{
  "n_layer": 9,
  "d_model": 448,
  "n_head": 7,
  "n_kv_head": 7,
  "head_dim": 64,
  "d_mlp": 1472,
  "vocab_size": 3772,
  "activation": "swiglu",
  "norm": "rmsnorm",
  "norm_place": "pre",
  "norm_eps": 1e-05,
  "positions": "rope",
  "rope_base": 10000.0,
  "rope_fraction": 0.5,
  "qk_norm": true,
  "attn_scale": 0.17,
  "bias": "none",
  "tie_embeddings": false,
  "parallel_block": false,
  "extras": ["some layers without positions", "local attention windows", "gated attention", "exclusive self-attention", "value embeddings", "hashed n-gram embeddings", "a smear gate", "an embedding shortcut", "learned residual scales", "skips across layers", "capped logits"],
  "init": "uniform",
  "init_std_qkv": 0.0164,
  "init_std_o": 0.00385,
  "init_std_up": 0.0164,
  "init_std_down": 0.00385,
  "optimizer": "muon_variant",
  "lr": 0.00693,
  "lr_mult_down": 0.7,
  "lr_head": 0.00394,
  "grad_clip": 0.5,
  "warmup_steps": 27,
  "schedule": "wsd",
  "decay_fraction": 0.72,
  "decay_shape": "linear",
  "final_lr_fraction": 0.0,
  "batch_tokens": [16384, 32768, 49152],
  "seq_len": 2048,
  "doc_mask": true,
  "train_tokens": 358500000,
  "steps": 11937,
  "dataset": "wikipedia_en"
}
Each number is 128 + 24 x the weight over its row's rms, rounded and kept within 0 to 255. Layers, rows and columns count from 0. Numbers have three digits each. The size before them is the row's rms in percent of the matrix's.

# layer 2 attention key, 448x448, rms 0.0583, rows 10-31, columns 256-319
102:112150121139125136114123164186103106092125118109137119149118097103140133120140132130123107144090129179110125116111106107150153148127099130121119136106143129117153132119111127171155148120115119
103:158150131143100149117114101115151156123160101152158112137110127098122115108146101126092169152192140120156155132116174147096150153141122131185123134074146133134121076153082128124126144146121147
101:176126141134134125104158099152166163058104068107134140144146116131129124132154080180111130097138128134150113117122164097147115121121118111107081139150109147090129179094169144165128141126126120
105:069126120128128104097117136118105114103144134097097161110131128126092128124135120144146157126172145162118150140117141140124110097146125122121158109134106106163184128100133146137120092122168167
114:143128161176109142150122124117133141155089154138116109136171101159158123146127136115112103092104139137135121149152173116099104120126121110148126125104097148118117134126127084162158136156130098
110:087124153103122133116133112078079146101132158114152090136128130106123126124121168091084167125120127135133139123112129152125106164124088111153104133122154126106100149087106147123131158115128120
087:107118113143131140113123145132161166089139154128119122095149123111118096109124142163092085126148118174130161118131135141116135152162100126117119120124095153164119163098164073134139145093142104
088:140111115129076105103091165120123150152164129123097125108104142131124110167149139163126160157146140069130132125124108098122099137145088120126126150117170145114087116139111107086117136137072137
087:128148119148135118097124121135160094111150132117113082138122135157117145126124114138098172141111157132135163152161090145124135140193127130165145126156092127079130114125098141116101119143129156
096:151157112105155124123109151126131122146121084146120081106146107162112125108148150132094125141163181160118106140127129128142097100135104116155123156141135150120169177126152156104122136125137142
091:180102116171125161125120089103150146154143159136113122126134106129149151081167143126138115144134104094128162133130109117130120127145149112073113149118142132129090095119110134104119149146106137
096:161121142166105135135112127130154108145115147121115149094123096120125102116175085129121119094164086095098175149147117136132170145126133167169113144142092121105114146077076166136107115112118143
087:152112146109146092093107151113125126131095121106094186132117155136112081129136109142114121155139110131134123169103068118135108130098103147136117164161140160095190149170187137122142116111154129
089:103118160104140136110104102145097147075114077165122104096104123154109105145127121136101154116120119139127114134130169117113120107136140123170149119111136118114170144150091144162124130155073144
102:128076086158125138134138104128150151104163116123121170133093131097133097144102121162168122146150107101147139159103140103132147133161130122135133132113108109153135116172125146162141115158113107
098:130113113137138153158137108112128144113136178127141128108125131105112143139127076093109119112099173145133124160077113099113133154152161126137080126117113136115110090121145145130100132100121141
114:112132160093123147199128175118103114121119150128113131136123101156105133122102154163133150154093211140137104111135152129123142114149144127099106124166132111165161117080134156132126165121159108
103:133124074153113117103149104158115139112144105124124147122121123099151078139127139132113103102091130151114155149134147115155109109104138152135112152132081112138122095103095136129116112140102129
111:092119140128137132095129118131109128126155163117187123142102131149164116158082134129103116163116197142124146120111169122175164104169144149156124136154122130115096132128140120122119120120170154
111:045158138119079165120124162112134141109114115110129107141049131119151134143166139139142142104112140166110140130166098089111141120125122161095124103138091133143153133079188171148126105138133122
111:143066126148155121195117115116126137130124176097119137156137082127133138141117153147168157206137113138115134123166112144093117143131087133144073112102172104131129152130104113104106158131112086
095:150151156178058131162125122143174154112140107121114079108129137101118135149157135125101145152124153125182114127137175099111101143134121136103072124141149143114139118115132084115084098092125109
# layer 2 attention query, 448x448, rms 0.058, rows 11-31, columns 256-319
105:129118125147095129131165117192135112135113176154118130110129091096109094116107108144110135146144128111115107147110098147127103126127099124102122145151108161106150089130115124184103148131109159
109:142121148127112181135186115117194159103179147148102177139161107161110114133133108124079119086151174132116099112097152148104126109116056148104088178119121124151122117117160127134149148123145106
099:117087157164114115172145120091103152113128150139101130114119140128149073119126110170106135152131121141149069112103102128092088131117126134126154133120122117131122160080134119129112140102087161
110:146139147089105136169155101158119147128084125142135094126165150107182133085141099132142075124161104182136165111164177163138127130117130177089101101099141104134157129105130167121163161102156109
114:100109093140170127138134106135135106118120147147157122128110137153087166110145147120088121119129112132137133146138081106112128114086144102107101164109122149136099170100140141146129139106141093
089:108109098130128117142138149095125149121109139117128174107161150132104144122140126092172118150145096146091155151088106155140086132129168134147163109144115151099135166176169099149123144132123153
089:135185097125090138085157136101156165170147139138141165143091150091112129155178194135164156119159145116139147162113092121133126144129163099154121105142140111134110112116137132146106125142107151
083:140150174082093128127085094155118164163180161143118159159142116131119095132124161150083099110110124115149065143141121141098121137123132161101097106126134149109118139115167109095160175125163117
089:145138138143119114138134103126088124144114148146115153151121169130184177146124165104158151092150119129111140146122118108109104155091115161107165123130104167144094160147118122109135130105117110
096:103157085179101144159172132090156120131148153146166133114056109110128149144117153068182131111110136111128127134097126127163099123157140110164134125120171086130120112117120128133135097097107118
095:110148096133086168143094094125115112122117153113131124098116101127157125128129145120133111126128130127101171158070091136127135106126122118121132106144134117130111111120081144126109106123121161
085:106140152118090122085110130115102178097121128117100097142148135121110136110129096116135125129131126146147127112171134170129143134137108147128122120128111138123130096145115117149110113149114125
099:151130140132126112120128175143105137097113105165096110152145119121156110151115119132124161132087104145145136119102149139161082143106100169154105145158148141128183115116157172144116140175120116
099:118096115134113142108150093147111129085120145118115106129120135117136129103129125049101135141093098097091111124143096109128148115157111111159124124119132079093124092127108074139097136133122132
100:104141135130095127100129123156142116116142142090090174143119129118113140141113113173151139098138125125130108132086130166153113112125136105134085104110131106086127152113108138128158103100130193
102:146161140113165122124111129109060115067118078177129103112119143180156142146105126137130139151134133132140101133187126122114147133133137143158100127105102156129108111105121103181180134147160119
103:122145096142117192134166155143117106119139094125156150130162101154148133111105113118135123117127147121154140130132118138173126103135141136131122113130146124099100120106129146097089103062174132
105:168121135093145118100134129110124126118162154096185116158088092126121129105121152146095123136072137122154125140164157050189116099143151114152149103111152134092110108100121108127130157125138170
104:139120123149145089144129126159152126113139129106186139139095159129110095153162115107121092146169105137134117134117115094130124167100155159164137159113163118141099101102151081108120153180119116
110:175113149146130131124134139086143169094147140151108078128179128136105184063148135114140133105103163090125145140092097133102115094130137158096137074142081092117138135107167098125115116180106120
105:164100187145130094134120152129125070153126144130125109101121131154145170164123141141189114091134128103093122118143152141116112089105133109098106133114111111140136125158161119115159139159130124